config = dict(
    num_hidden_layers=21,
    num_attention_heads=6,
    num_key_value_heads=1,
    positions='rope',
    rope_theta=1020.0,
    rope_fraction=0.5,
    bias='none',
    init_std_qkv=0.0209,
    init_std_o=0.0209,
    beta1=0.9,
    max_grad_norm=2.0,
    warmup_steps=258,
    doc_mask=True,
    dataset='wikipedia_en',
)
Each number is 128 + 32 x the weight over the matrix's rms, rounded and kept within 0 to 255. Layers, rows and columns count from 0. Numbers have three digits each.

# layer 13 MLP up, 1536x384, rms 0.052, rows 236-376, columns 288-335
143177103097095128134105100110111125168163160092161085161176128163129103168125084149101138165082132148167181167028206163137146146132142148139106
133111089196198115152153161129114116146085197062117155073087140110127065141142143174159143157085120110190105051057164164108164109144131129144185
124158142149095090148181058142098124116123166172109050118094108136137100122117111131151143106123178144059122103155147143157104119136154130197065
053127149071123154107098113115078046114130124151148071112103124139106106104201144157153152121159132113140151101083098106156096096131137126171098
145058096125107112092129110153162106161108160126104070103162121149150075109111086211115124150137123103138145121112108155144173105098180081048147
111131098086109159113079123092096116151085160117174095131172187106122096045154136147123127121149148156164108101117120067061137133098156138107127
111110118101121054127107115117142097171109123130134156068105185141138093136086102101152140076151128106113072119050169164126132146144145124110150
097132108132065102190159126093139114105147094126166114117160134132104222150153127102166110128149147077097141067155153154109108172159076111165175
079131155120195116138118108201150103138111100141116151108138134080157103090136110180154155161155092140136148132076171127162101135133144118169147
153180146131219093112138169151141147196109152144108150129150123177120144136160069133158167134121133141111105074086102159117171084112143102112156
079117159142127150136092175172079092152121126164147174165130111182170153106156129134161136113111166082165130109109155117107149051180120090141117
156134152113138123101113131164132099157124120110066125186088137199205166169074187094094084145151182141133122096131138137121090132125163120121130
111117180182122167178172157166116124138156141200126168081129126115127107118146185089185094137128157140091114089189128100117146111132140173194180
148123139157111197090150195118164107139168149141105104105141171092179143161161117152163144151080130136193159193124130128122134127123128120170131
124137112193138131098173119150134112112105141135136096140145119196097106139149108144144117163111207085162149130114096147122149172143099114163086
133167142147172115066188127133144111139130167109130146077101069120138102087125095129205193143145128145059069086100159123122106128162091126185108
190133129149154134157115115191116101154161180123164120141123163149124090106181095117227137114130094122149160091055141085108122117181119135190149
148169104068123078098143170092074122145151098191089092175168155165144157135130116145140138122135162160146066111100124096147026154147139137155127
156095126109115204128117184149112127154131111184070112167138123145141214089175114151150143075133140088130100083095149088041125102116120120082116
078069101147189099115130116131080131122135094136140139158140115153152096127151064111164149089206163119141118128094140159117122094131143133186190
053115123155095107104073090104123107157117165114051228122136128106120083159112120125185140109129148067131148141140117117143091170118161108099119
144185109121171135135128147131160113140136104110122124139156110090129100100135108180152164078200103122116134167077122105121120124205103159144125
164130088118087075112175141109152108110133125166143109077166163175162087129100083081180152140168109125131126137116123118172122127113100161146166
161164080153150157175103137066139098161126088118159168125122051154155073124094103133151117088154109166170101174145113206093133134096093128144101
159146071153123072126152084095147113110165161140106132091116098151112147122097122199151163148171152131127102137096124165163102080138161104150139
178110114109152178092161149160116119153143153123118085090087081126187070112144114103117147172125108122169145103112144135102120162184106117133151
103110118118141148079153083116141107152137075169141093091124135091106158110107133147114167097120138166203067170109169154105148113143172166167142
088105084165114142128106179129107105143101146164074155119133139098137156150187087179161134116119133073111123048116157121120143093118074125154065
180124117157183132093118150089134100175079140114143135165106073152097114123199145066120139110240183107078117087125126180061144136133138052078113
172117086148147049157126116120108110123099125130173096103120117124124157099139172164125091135156139115124153146080105157158132118110154089120153
166160154102118193130090155156112127172123131140088129131110105148180095113097052097121117180121126129126110180149124137190114115185116128194114
150146104098124119207170152204170119161139115120148092116095131218164100119147118102132103084130129097116054131141156182095131166168131145169125
103128118112092152128086116123153083109194111089205133152126106150143119085181143112110118123146093092142127131115168149111120086127111118109198
135139136136158197122098159057156128146138105124162205158193089077105083148137138142108169137140141110154111102078142186105096157125134139097174
149118160151117156139079143171124099145096141106195103071134158158083120107093082164114116193127136061149169099090110116157084067159143143130180
110171125142162136099197160153162113135153127164123054174126137171145080079127144163146103119113148162088134140151142129092110210149093121166167
104173093097134095151119162101151101191132122143145051105209132139150143127136090150108173079167155106135176190166092185151172104141177157122141
118102163141126110173121149118106111164119159104155164098171124125103153112186183162131165156158192084145157065124127071139134127063101112100138
122162113166112141127093177088168081137171094147208161082125144101099168161140119141121142105176140162121175164087117140107123192131096096174122
159106107118142095114165108166067113157163167085153138106119149129148081143181127083101075192133151123127090156121133155128144137159115144119106
183133134137148112133126100128179108179132119135146165120085107150100095127179052142111121128196135134052196108090132118164127163097100115087073
158104134168164165121089163101142113147111176118129119181111068143155133186154154117125138097130163071118103099080141092051118158139086140146077
182122074087117160167142098169086093142091122096139058165164120168120185129108120145120116146175124098162152171117137217107156096147163151147120
083178034107123151093108152126118090187125135094198129165140167186136110154123080118114055128154135175086159093172125116108096142098147119151126
105093094118144090114115111089098140134133166049105079134153106139163172153102092161158100105122102107077140142079069120131072221129174180148111
182153091122179133125123094144032089151098095107148130166108112116188177198077129085178165143192137012064150164123126163148130110104125159096147
078076187127212154101112106124143090139151146122115124132132123146196147080138067140137123117155075061140187208143100175173143095170145153124167
104184150209178141101143126090150096181121164171144171128128165141120115135159072131122171150121156084055163120125097089107115136135137127118064
131222134107139104077119115145135094151131160188141132121133146108145131102154108123167112218180178114119120125130128128089049112115203127096140
191104128126132111092176149195161084188145077100110125138142095149139114087066150187111135164130146167136113127100108132104115126151103109080102
134134086093153131093115097048098126128157103134145078160146157090148145112193092156194132127135092109118127161137163138118134164150144115135161
127131116129123133120116116139127091152140124114117123130133137158132129136132148134165131116147140117114101126124124130125126138160132134126118
129116066105127138107118087125084079137134147106170120167094152119118087092096088084202108103168132161139125156132184204088081132128104174138103
102091126171136100097140107180126108103213146095121137151136119158094132174183144144147119180079166106091079106141149123109155099149133124109162
101148161091109147129111065088144130161079071086160134128149105086124145061126131178149137073104137123116168146124101103123088070105136163153152
082120121086093143104141134109141105149159097128148119135112174143113107132135121127142166167136173123110124132089085115204092165106135172126088
103134155100142165138105075179102137134139117102153127206156092202125103113166120124152088087160153037096144113070140077089102177138154116145167
157124142141074155124135145161175107158108080162073125127131071148158126141102118143137103105116153090107105103095195147150066132162087144117069
098113179100148173126093125122145121127192114125131175123125144162122072124153138099153118165147116127081137170041147183171130150110121150152109
129146125203070163158073148150061087119147116074133140146113123111134083119165156149161150133089133107183195157098102120128082116137109152155046
185146138149131098089126108138140122136218152139147119069093176111188159117169088129117151132081176110156115092127160139107138123143177130186149
080124102093122129106115116127190131097174144131162082129132064196118150105159074117157116104077203141133148101095163122097190142122160174165144
110146161127132175107141137077110094118121148138090105156110075178151160207104181178175122150071128157156089157132137136133197133104085156126155
081135153113096127083133063095131144115114096182170137147143135173141098170126089139096143132139145110095139127099142134114190200131174145096184
122098127134102139132123151170165100146113166073109113133136148167152167169126088107152111108152082103134143105109089119128194137121111159138111
182106142071182157113131145069101136140153167121141089178163164097145127152162128096119134129175160176084144143088094138086132076128111110132113
176128139169081118137083120145149095135169142145104135136067116149098133124097094130199084100159161134160132117150111117096168108207143153158094
140231117145133162125127118123101111115109118050083093211194140176136185046179093152167107117127146164142094123059092120123101143128139172139167
132163118193148141121115093159124097180115121082170140133142064105130207135162058146139186143155178108170115102132151096080081124163167149112156
111113135135105159072110187081149128128163107183091080123064108156150103101106145137111151148137131018090066207140151155139083113105125046070086
149107145167080191122133126180181107153120144127154166137139148126117125140166103099140163146087142181075131112106107111168133137122146108087122
173122091120184148132172111094138114152140133089096174122140145139144202141206127096111150135186219082151098117045122071138157138118137150082158
184118109161117100166096112103140112140138145147120097130203107149179114169097132168187171104144223189175111089117139156117097127152101157082107
128142116147101140101074125158121117144082142086066129149062168133135174081146086174142108123105178138073127139118158143137143155149133129166091
129122136147097092092126097197118090150107134123142100092072086086171178081206149184172164078126129142103140128144107169045174149111126143067166
130069121141195098118156104086156125139161105097153117141123178210101138164159131153083115127183103117112136064112194129127134143144096132171164
116108097134140145137116180140104107148203136151134087100111111126022083184108069141153115116151139130127125169138144105068081156133054116147096
125175081106142126178108104169091126179170097162135163097101141148139079074148199158172163103150113115111079076144145145119093178104075174112118
119181088221133057115090101107119086120145115162142077142104125135137135253156162097157128133160111109095142113075164173168112115109115134191122
103150135171116160148153174050106139150106142139141125165096164131092152082125148177133114095179133137140105124140201135166142187202116144186166
189151074128157109093121124116113111146113091168126101052092055114097123142169074145221158043117153141162136175152132184136159169141137156113070
159133152114134095090123091138096108128122138053115144132087126125104140076168143105111088121128107164111062140140095186192105133068123107126124
220165103200115164194107140190093115192148178157158126116131137138150165182095064136127160146077138141084109162093152124074127149150123123116097
145115114155102130139128170103100128125141140143089105167192133138089177147075091123151160138146173113157166170056160080099150129106099104091099
093152103106133115152175177089093098148118107179158090096160072109172119073129094105187179150058145134130142156159142126110170128140116110139148
090152166113149126151108140098166122130141086103120160135161109187066129130159127142166098089129191150097102153090103159157150136148127114106153
174148077069145103176119096211123085131102108145157132177149119127101165095102172191153185138132150134188171105156119166158177092141144102106090
149156105136098110113169117233092120154160128146110089163107058192124131166172119114158131073152160108041133163087124130080109134134151101136105
083131128141158128133088085147094105145117111156176175133135120136134143138119135135127122153074159133106129114136126090068103162093106132175104
082192160112118176173126130131064134220129163135138175100079116171146133119122144180165115153126113186067095140079162168121163156140142104103133
130133146059165098122114134163092108123214193124088121088115205175142096072103007138117143131104153101188096105162149071164104122231155056147130
149122107112027145137128107142091118164117098136122167135094137099159166102146064132195140104143134175155052122125086139124192139190158095180166
074041103134181072128063138198138115190102101136090113103127138162130159182092151129188165120167128108084051162118096173137137179174105108146136
065153082135116151133088169117175078149143064146180094089097127181147159115157128088140139138194130152117119088120116125152146134164089111137101
167120096126090103109165136128131137146085141140107165125159097127136132133083146161141130112144150111119157158135115089160113107119200150102075
163141081115105182130107106116113124174161110140156110102046123175152148087121163125134152139158164114124104125087178130148075095150153099115095
126184057121154161120122166121124132163191126117144149113103131145139093154148144144193090135132129140107146120168177160171113144106103131133153
068123129087104140135159106113124103140198181115167054140137057138111109056126099057152110172096111084068092142094121125106148125124114118063113
160142095168130177164147093110106115141163073190161120110043099148100170081179103145180138142172127145136114095117139096089165146167104121145135
169135128154115141117108082111116117116163198186123165128146185171141099086185114136094095143127145111144121120046096173112134120112130144103068
173133113129122095144130116117096120091111147073124185147106097156120127173143138101140158137134136153120141147114092110186155102130095125198097
164099134186125158092188110126126102134175075125157123191136215135126168107122152081184150121093143134100089069103143176130127100115134124157076
153155138130146082145113108162085018125125089170067167141203081143161152077143183068124183108173130130098118132078131150170076096134182102124095
169178116168125134160095063095145099166121120105122135140106073109153096202185140115111154060083172130150136152139127113189068144177176087135136
185188088118091153098182110111179104196104060193151167062090068151071058081143043109161089168199113073180147097089166227138157095215095172182124
155153125183101143066187148203092091170162092146143168144155084099190126140131105133156151114158141114132099084087137117114181124217098125096097
128158151146100075109121109104087108107114089163116117132195161148148169140120130149107140100124152124059060129095103122190118156140153103135122
145138137133134104197151105116190119188152157176116157136138106156119097085101163136102156114078123070163137167127116132084083127189089074120093
160132093140145120073150145179181115139190159117112141167152147161150063121092094094132136157141112131199112145054131097132130170192112053163099
134119056158140101151164107171185104151144175084150078102153075151143071186121210194124123122097177096133166097115089149130182156157132094089170
108108129213133113072102150127052101180162135089183091104156220205165099140162150107116166114095133134131114046155170164103163112123137160146204
155135049184090174116140165153111138130119117097129107142111112132126128148129088150163173122146146138160103103163118107134133133136132240153145
136148101151174138060136126152101095168158113110143072146086120097130133116116120117138187148132179120131102139150168117108195091113109144126062
143081166127134124128114126186154109138168055178163098129116118104070134119071088135122134174167148069076090145140106169101156222162197150150108
113121083128140108130162122145097109173193187158087148092125108127131114116090120119098148128134152112081132138118125137121094122113133178171087
192111099171180145042132130092098137115162075138158138153084098180127137135100111148157112135169202053167114159134115162163115070188117171133118
125118129129134123118130124134136114151140116122132130134134126136131125134137136129152127131139143123128124128119125138121126134137137117135129
087092149136144181098130142085148111131174142131083101096074167131113127100126160102175167125140129130068159082123110093059068170165160158097148
095077138161183156115116120105078093143122130151111116125175149122144139056088070086117097180119123067121088140167081127088178098177085141106044
106153117192126126130091098093095094192146202116188146128119159113189112107171136062137162148189163134089113120192196110108133108163136142193129
108196088133124149040143179171107072153169112157210119105209114146159128166255105073175163126116139080137082121112118126133071102161072074162106
131051093161150118101118082113113127149118163082157151078087123120144155117118117123138074146137120154168100118155189119145145155120142134120113
090046077202101108154156140131098102136177136187172133096164106123124116077138134167147140189106153106135130105101131115145130144136178127148099
066161094144182112155108050109055109145161172142204116139108111152111113140191144183122171111176159138128150171082098110156152115118105127111046
128143123126136124131131131133124113137134132126124118128124116133140124125133125141144138127133144121130126135125135136120131135138133131140136
128059040164125109130149152097141114212156138115080159124119132161180180112148118126097137110150118123138119129134104099145112188168095111102135
112135133136102094128126105162156104147185098083195073176103081094079131135202158166148116106095137169136090108109074085093143132130099120172125
137095148141146099178168113111136139161188117101123181157108146126175139176118170106093096118106162117159053113112126144139144155138101156137162
089141154122108139133171130154148116172188090162144125066102124124105096118086123119236137118151141111081083095129124183076164190102094099109183
106129146110141158166054131100112100137138083139108158104133144158089070154124119107157117181173124136117083149099152161137151153096094104198122
093175134137175125120084123111083125125161107135103061158095173103137151094131127174124099113143113140123141131166097140106161125159136123109117
159130126241146141160087101113102117139159172112104183085132133121175150139186058158158158096143145133170102109061198126112065144192148128116093
136137082107131090128123148177142119123145138128140074141039155153152102092137087081125150135218129104147103130105074156107123179105107173154089
143081079125062118102137161138152112129085078183152113166034084132200212107081150116155121140153123166137164106120125097134116172153157108124153
139116139138101152085146167172105118160137113171111173118170111127178118061130081092140158123174126164113111142104132132129142099174108146138134
177117150100079095135090081124098087116142171183111135121165103137125060115255110131153148161116159061158123113128115174149118128114103111112113
121118119159220058162106114128155087146139155098185114132135090142104092136131201097134159166167117112133116096150183149161082128139089137135132
130102118099155115114141152089083110159172118133132132109078108144132163153126081137169152142133138151081141111190146100109090112089118135130088
112149157178114070173085091079140102118126064097086096104067143126141109128111138113109123131144123111192116115146197169124097124111088220131107
141114129107068184088144100113093111157190140127102113145122127105041104070188141101127125118177144135081083119099126173114113155133094068104135
133089168160111080104132094124111110152073178148108164170183154097095134127068108151188161132097163161060096196175097160080124084122153116110151
# layer 13 MLP down (transposed), 1536x384, rms 0.0474, rows 236-376, columns 288-335
153099126155147189098069161112133125125092124057119127112156162088087116132194090150149150127088090097168103126086158079163179145168152144148135
122209129171143121094122131142076135110137173114122125177131122078120109160178093194157128106174195080100139098159126127098155153132117118088105
084109163093145085110068150128104100123120170140199135140098119153148205148147094101109159126101093122095095148116177134123160122177195185192140
165183181152080160162171183134169165091073155126164156132095172168109090100169168181065128076157174129106182120153129127140138157075131124130114
143210123122143161136132157083127128068109148098176137109106155158148168085143169108111069088060143174189132113102129120151085121188122092112150
105104126161166085079117142121106104177204119145109162152056112167069140140009142073121161124147162150144100136145125142153100109140078128173082
197104176121079176155151111117102119128165167106151122104135126200143138142131176166130055171116144156112166161133071153109090135138130109091144
146152112137138072075147134168146138201094134154102164160131119141100029147143094108161138174106100156139175135112088171170103157156141048155190
133131147180121088089100112080071136159130136113150145140087089124115135136182171138127173149134139106129086104152128141104130188094134146100118
158114118127110121079054115117121238060142107105142127163116183103101126106151131121128169170138125141129147107134101103146089109125125122066094
168146126089120143146123146166121130119122136078090085097135160148175095093127119117091167089139123135104110138105121138082063114142115133134147
126080102135132138123122128157177126132146129098132175132112074153203153140114175127125156116115149166136135188103192155124143123153102172137130
168158169106101096136133152113136086175121205182138153101134102130166111097114079140149073137160101114165152183104096140114108155121132140052096
152058107143097092142073080120106127101046152188073109164121143104060185143104124120145123139094221108149135123155129137161104137082142127183175
120152140055127168121112125134152185102140125111125158122136181166101178158086139108095091132161112111183150157115093127156142118125082126152080
084227101139092057157159131092167146099117165141096156176120088094141094081148151150142133120087102125161084131133176161102157074115090135099119
166173132138176135124120082172180141060116162130117140115129166141099119161135138065123149189116077154154118076161086135129146161088109084105131
089216093090139145097072117099085181058145091125135096089141118107109156163133132153141174134115057126175161204136117132144115188121154176238142
141151125127153119152113161128102124107113145075126101074122101122150073148127165137112166141145112136113095160057074134146102131096118077101129
165099123100095195102124128186182129104133065138141119179069108115079103091146113186080130134149103122202111175130138102099130142123150045111132
130104135132161142132173072134107132095145122127128071163146155112077126089136123088167128168116156166167097177130113119157171141154103110097161
119122123161140111113165133118151212122163206142143113100105171101170118095062097066111178121053139141109132061137193132123123079118143107073085
048102147066123165161097143141117169111104095157166114136079070131048164091127137058160117146121173138108152115135096123098159151135152126136151
127160106133108025120082138113129101117128104116128125122096075117037122120172238089122082156064116135141181096154152100144161103144192159105148
098118132107238130115063111113131136147125110148108113159096089135147116147090134081125108138162136173132206123123105171119162112110124091127130
139116103112144128138118188145163117141118101107108158183138149132139077130106133141073105106110083099138150092136167135110141103151063152139107
105091176127155097172109173124103109111102165093147192184144145097126186063138150134106139119102139083134182153144142086146141128100139129072144
092163105115079109112126162093173127127089157089077160119171160099093122137175130099108155106152145189091097080108126106159128170141156091131114
122172145159168143164089105141135152119135105093108153149177159142101131145080152125130094126104141106103151104094123126125139119138110110187098
079090155143079132105172078153126117134186066125103102070182143084102173132139103109120085106121104095089074089087155143094147154137113082128146
122120150073168122200128140077113112119146150139152138167149133147145189128154151127163137124080184123137154161141145112118140175111088184148172
104153179108083122145114122129133076133132147095150163132078074078084116124082175128101149039126093101150145165153113113092186075099132143091095
172126145198104164102134161135106152162023148125122184142121122030102087114106103054118146130121170117141093179159111195151167145090155119126109
191123116139127107139163103115144136101132097136110110141151106117163172071103159155155142122101145162112125147155132112122168119102098124144135
105107128132119139123095133141136084133119148072162113115141095142149136139187143145076141157141106184198113182141153128088174136134131112091156
131164131142152150128100154163163109159128192158183167123114179118149158138132149174109107105129143089110112130138092091151147127145133082109188
116179123108076158104088150084147153174070126081112119101116142194138152170124103144093135172148122160200050082083076150092135113098124120162181
090070134082151176137133118110109129152118079114119197131182150121132139137054140144106203125139169103139168144147110119126151144144091148182100
088153137031092142193155101127158155149172113148113136153095190106147092118105162147174164096148078224096123117126122118095106086127135109099107
107138108134144197110124154084111136154157101044121153132111124090066138059118129117096129107167090152098096132136089147127104124141112138140076
077089142164137149127138065139100102164153111163111116072201134080210102125111204081163127162113179144180188154100152124151127141145104106145171
120073100121192139126061117132128080137181125111087072111153106068116167120142168141099134145179133150122171043031086106119101158149087102083106
118059093181098110084124125082174127151130144146127139090147159137104130077140128157129119153102183104128127130131112153176177153086183147153197
153157153136142101145103111166080130122117149139123098092129113129141106156138069124125250115125128125111117166108127108128138101114123148104134
100119125123162162152148113150151157099141110124112122139149133133104153140129161099109119153237099149142098096108159128133177102172131155136174
100153097137140133093113161162134101128114215151093159077143109114174116177162168135148133097116113097120146134181079060134171176099132117149162
185102161166148166133154148140169136081150082152152124156099122219124139149149180137117139181129168108102068085169146131100134161097120129105153
151105228163135157114146150154143138091111137018144127124146103141135088186135196122094132134116136092162116147117124114149128078213113152100090
190061157134077164147129126157140129131113093061231158162115105099138090175120136114143141095150066122143122106088135130150183127122065077091086
137066117120150149118179139174094086112087141074107116110177117108103118122168179125109089151138122113128154129186163103149133123157121119092152
097122123077124110123089121102097081113129134126118071151091166136134108158138163108108166167130121118130140083136158162160146111135141130166094
127120122138074109135144141129148136116120129139107157124165125123129153145122145118129130142134127142126128129154144111109140131149098123127128
134159078123137144132116148143202159050120133066086121208139106160127143124126075134075133095073120092124125088056116184123125172128072138172060
159148085106180153037172090099194090129130158157125122145097128147124093141091175149174185095130093133142124117117168153127134127132182164125092
132120139147092135196130178089146132111100160153121111153150168150122075095140164152168115145159084118085116086125154136134155158115081105153133
104115190100155172143099206125133140128128152065225170106122154174150168166119126108133143125129083094167109125141117128132156137133140210181069
171105120120141096166140123173075174183129143111117150124125131166105103112107169168123123027193122154157127117082138149119080127132098090138191
124113167109145089115138087129105133135113103122189148113133121126141131132168092139192120125089109158160132156125148119130124089066074159108114
160176146171117096107126173070162090158129107174185105136049111081162141114159110119177154120137041147130160121164129136136097166111130169120156
176100151108105111151131093091117153142104072115152138139053093141100115136083123132129125160048138092125053113127156168131099107127184149151161
137110112096136161188127165111106157146063165171127138191106132123110156131065188150134094088180130141075129193091116093146138102118187135190063
183098102077182130145222166147107116154122100117087128108100194109157171181106102080155220173076089153191201091173138134127123115129115171137085
176088140135118127136115113110165122122165160160120106124122150210117169162118115106151111187141106160121138079098157095152126165152048131167082
142046131129103082114146117166125141131161126065169120155103143099148132112153102125118177103158127098151132117101147081166156153144158140118135
161101140121112146139100103148120136137094096094162111129183166128143110113096103192090105132169068149120081150092177151139113115168086092095116
148182171129129107092170149166085255130116149112135089159126098139115113108132165123176174129168121086129120098142090162118151161114164143085150
089149152114154143118091149103104113189136162093157113200072156155095134048126140124135134163122157141148118175050092124128147158185170121157114
078092183132102052132138099142192146138130149176163114139151077090099143116091168136163106115087125080123105106157131172139150126169117121100170
159064110124159169135146176148194069153141125117092134162122157131097102165149089081128122139186168138128122164154170088139112201161123134166171
084145123199064189131071131101115103129077109134128150174073121042063127149152188093138116158169133136162109145144108072097137090167144125074148
143144169143155135146127144098143139104148110117159110105129095109125140192155146152155125126102190089180115071139101186143135159154117170150103
118096134152138095113072139208047105109132162124122093128118074105099118120097130084119145142150114104116111104185112140161082165115092126168096
101081130107084138178110066169131144155083099131138115124181120083109090133134141121137095111044123179167103113149115132107072172132043115125121
154106106128094086098123183114190139109177090135101122142175085164141135084083185103150173145155199112143073178172145137134129142156206120112159
101144139121114097125091068101197148116109133077175117086138144125146105080174125045115107159133162159160095171122074132099137112133117155114183
130119116126112141108132115105113149136105107079123166080084124139112109113169122108108173086121130145117103125162108075122130122129130078128148
143049114089141179161106108115160192131083106145136064122165148153178095100181073151168082074156136103187157151111153129122108175140092146142115
076101135122156139115115116148076136194159107149170175123101089114094058168143105097144125081117032107118046146162102097134154111148133149148160
149130125088081115136103118139106095114179146144095173158120119129145155136092096177122164106199109165120121101074137180119138141137099110146077
116164132116156135112108086155140152186121145151175117129165079163107150127084171096164095078175126097097121136148134094060118078144109181128141
187155126124151084114126047167163154156073138092107130101147116133123138152163107134120101148125073155109136120146131115133153104079131106169120
129183105144170153111177122134148145145086128124123131138110104160079130129114122124118069155160179144088112039114157098110115122137141093152149
121190152114130120175108148146141187071143130148116119126127183163174152126139171189123124137110147192157146111110138113120123121144118123130122
150037108134135104156055168162126147087110159111126095151156161188152092104132159124117145159127119043138137087172118118158147079122173117087111
172103116134097148165118106144119171143116150125120114148118125186192087173085144182119020085071144129120122061123127099121149107126143075124072
154093138142115143093100166115082113165136196123172079141155133084168082103150164062184138155173128138119131108108088154120065143115115202124118
145059153114135074103172132104153137105153136120136109127144162156166133112098086142113181119105163129116153147124119172139125199186085144153155
111102130110144091101107117112133175127098162108115116145090128091127089130179132123138107087127158105132177153141133078116154137115107051167135
159131107131146129191092112147111178101169183121120147141098153114132151131159108138081198091131155123080107185194131126085133110172133111172123
163110160115171154138093098155115219090152110120222143103180110076104134065164117100182113104205149157155145147131159050145133163175148141174149
104132123109126147146180156153117157107175054108124174171145189170089132125128087112147052101114128154152042110155143067133090155130216122134159
102122129148146121078107126163130093151159155176088146117152108129083136130148126160108198129157119152051126140146180157162177083106129130158119
181111133148089141173107173111121136136161158129138143167121096113112124125057161061133148142135161092086122247105143079079177153125148158174100
088160115079107093118122098118071148135133133114133119092149125107166116148174126147150156114115117167162115137191119122136069133075088149133120
109122113100137110150075135070169192114133098140109099134110180116164093132103097138118070114110136114124118079152163149154145122131132125108081
111142232152122108107156182096158141168118089096242086129182122180094097149118143085222149086132065111135163152071096183109077164072151150084153
142162093110174147142169121155147169157121185183128150134140076162127133128133093094164132133172099145133117106076164064169176192118135126149091
110208123150147132147177108104131100117139120129139143122111191134077150108194142090122111100181152130164130172140103064118193199115091135084130
146104113171154106183112120149082084151138104127105117165183151144192141118056132125143114091111109076089160069123109134129125173123136090131097
132143192109145138163134129106137126102117072116235155119127172131115112142145160170103158122154124146149096128108111131150178131166130173090162
101165123142147179079113129158128177118153105172137123135154140101126182158160173185098156122122115077167117154143108168137141183095149150079167
121120136121122150108145150132124134124150133131098126120121135177149186145059100096115084190072117157088169130140131162084141148124057171123164
145127127061079103199114148129150073150133101151113097076146139103151116160108061130158128096055006162076140168092090105129113148128148167183171
124184128081149171135157077146189152136138117153125128112156111121103076109145104133132119167099134127135149160145079157159104142114103113158144
098090027095154127098054089091087072097191196174213068135110152149165162135099149141211160111061126072103128163166102191034142123054070200120173
119154116166063144123139204097115095110134218114144152137085078120182133120118127134168200204160164103098127116090172154100189208125092131106125
100132112173089132124143131117146151124211132070139152108106102125082144140172103075110075199112123130140072085101169150145123128110137155106135
143164099135152136113140105114056092145111084124131116139151169130083155184144151117110136054146203055123150138123140072103083125183146162135128
107047134196115187167100112122129144172137156147118116130087130146170126116126163162129109057101141086120129148107145111103084141133171099063111
187119128109131085104109141166100145153117108150138040143095091141112093134079095094095132121138157112136119097136116136104115140116119159098079
148069124171190116092150102076079164164037174125129160139084144063138098092169156123110107145151085168172156069135140152099154184153118092097140
143100124130128144166151157120128157127128138184061164139151193118155128174111171083140134123100173168104112035127104135128107163106135160086169
112063094108057116130120118131109160066058099136101172108177171143139129120126139099153093120162134104170144088084106089140076107144146135138097
115080127139098128105144138106110138102124175147117134093124146143080081124249158150129176145114119138152179152081151125147081209128187145119156
157124154097105148122111068132078147080085091136101120086164156153130128124151154167127125159104119131139110149176124169153127135113185116132129
074162128255110114087036130130152158125106145119108159162181142102092111147176172114120096139122177145158133082107099092104230152131131096103184
133143125129143136122132116130118129116125124131133125139132130142119137126126134122128141139125131129129146130137136119136126120122133137120125
090094101130174092106138159057149160134163198150129095135066193143154142159153132102124048129113105110108235125100140133145131100083161097091140
198105126117149172171158116138200135056172121128118112124083090117137134109120101189129097048133203086158099074177109119119232115118121115136217
174129146072156161152197151154192143163115052124123118125078081118105115184047142118113118114125077142161166075113069143159087109112142098133069
092112099120070091122133100095112133131033081180153159078116176138173080140110182203207119142124104096168130107112165178154064084131046114149085
140178142092136102120114128106151149111152122108128065100172156110190118073068155168165167149123081164131203081051124149076124081197120090104112
098214128113151088140146168118117173143092128108161087111126183142084104116167057171125141133138091099082136121110079114121118115105162124097132
083158160100105127116091126149150175133168133070199186173118118113066139152073126146037087193106121162121127185140136142146147147129072154122131
130123122142120119127124137129115119134133130136128126123129129130125130128136122140132134127126133125126133119133125127126131129124134122121127
119107116137171145100199124173089085168149133101104086130122097106128137141099082081103137173074145109096154065119184146170127126122093141103111
189112093127133163152132117139113202105062106085150132142179178085104121094133082131150119147114130113146202154116156096166141162091136097031127
124152139154079120075133143127147125151090115160127136130139059107160141104140099101133125074150115148116178147086135125073099068122125143154092
032108100153103151136111139086148180064141112091100122073146159123194173119105095157100116115186131136095179141167159189127152116131091059085157
096172107145078150163143141165150111070142130087090129110157116132136134146159135140099117116153157117181123112114115149123107114130034117143132
192064092166167162065123099118111145097069167107129166137158144127136136155192083112146144174187164156095121144157120103110107185143128124146102
143174140099126125160107068130102156133108094071176145202108129167102149100093167157082119113175153185116160139052105187226168154164100122111202
112141112087142105133104105145095087068162107146109210210049086079154121142163114112120096119097127164111089131108237150102132148114153150150144
095126110145108103068168137073173143153184183141112150140134116143138113090220132109160144170082111102097084129141168122167122136117101150111169
132127139147118076113119180086113133124110131075128129147102172127150108174173072125098140122102076096125158120171074148041162182175143149091148
117115137116164098140076148145133122136157102094136171150092142094145165156085125151114081104186049141131139101098165144044130062110069097058127
127097143107101121127110130128143046102134164164155122126128122079143128152171121111157144087085098096163149147106171139168143131103049120146142
127016128102128104072146134163146046208197108110108109144141101164138165099111123071110113210199131126140158081112138096141091124129081131152110
087148155131108173096164085094153138182139130129118144114196172074132112075212069122102080167159171110155145105138216164126170103140143112143146
208110140110172163099142185080154131092070143127141121099115137160153145143154177080092124103079114092215131172149178132184065151123077133116163
128077167148160182117128178089113096127153115118171118162110185111092191104161156145094111199137201178139116153181124084106153156159149079149160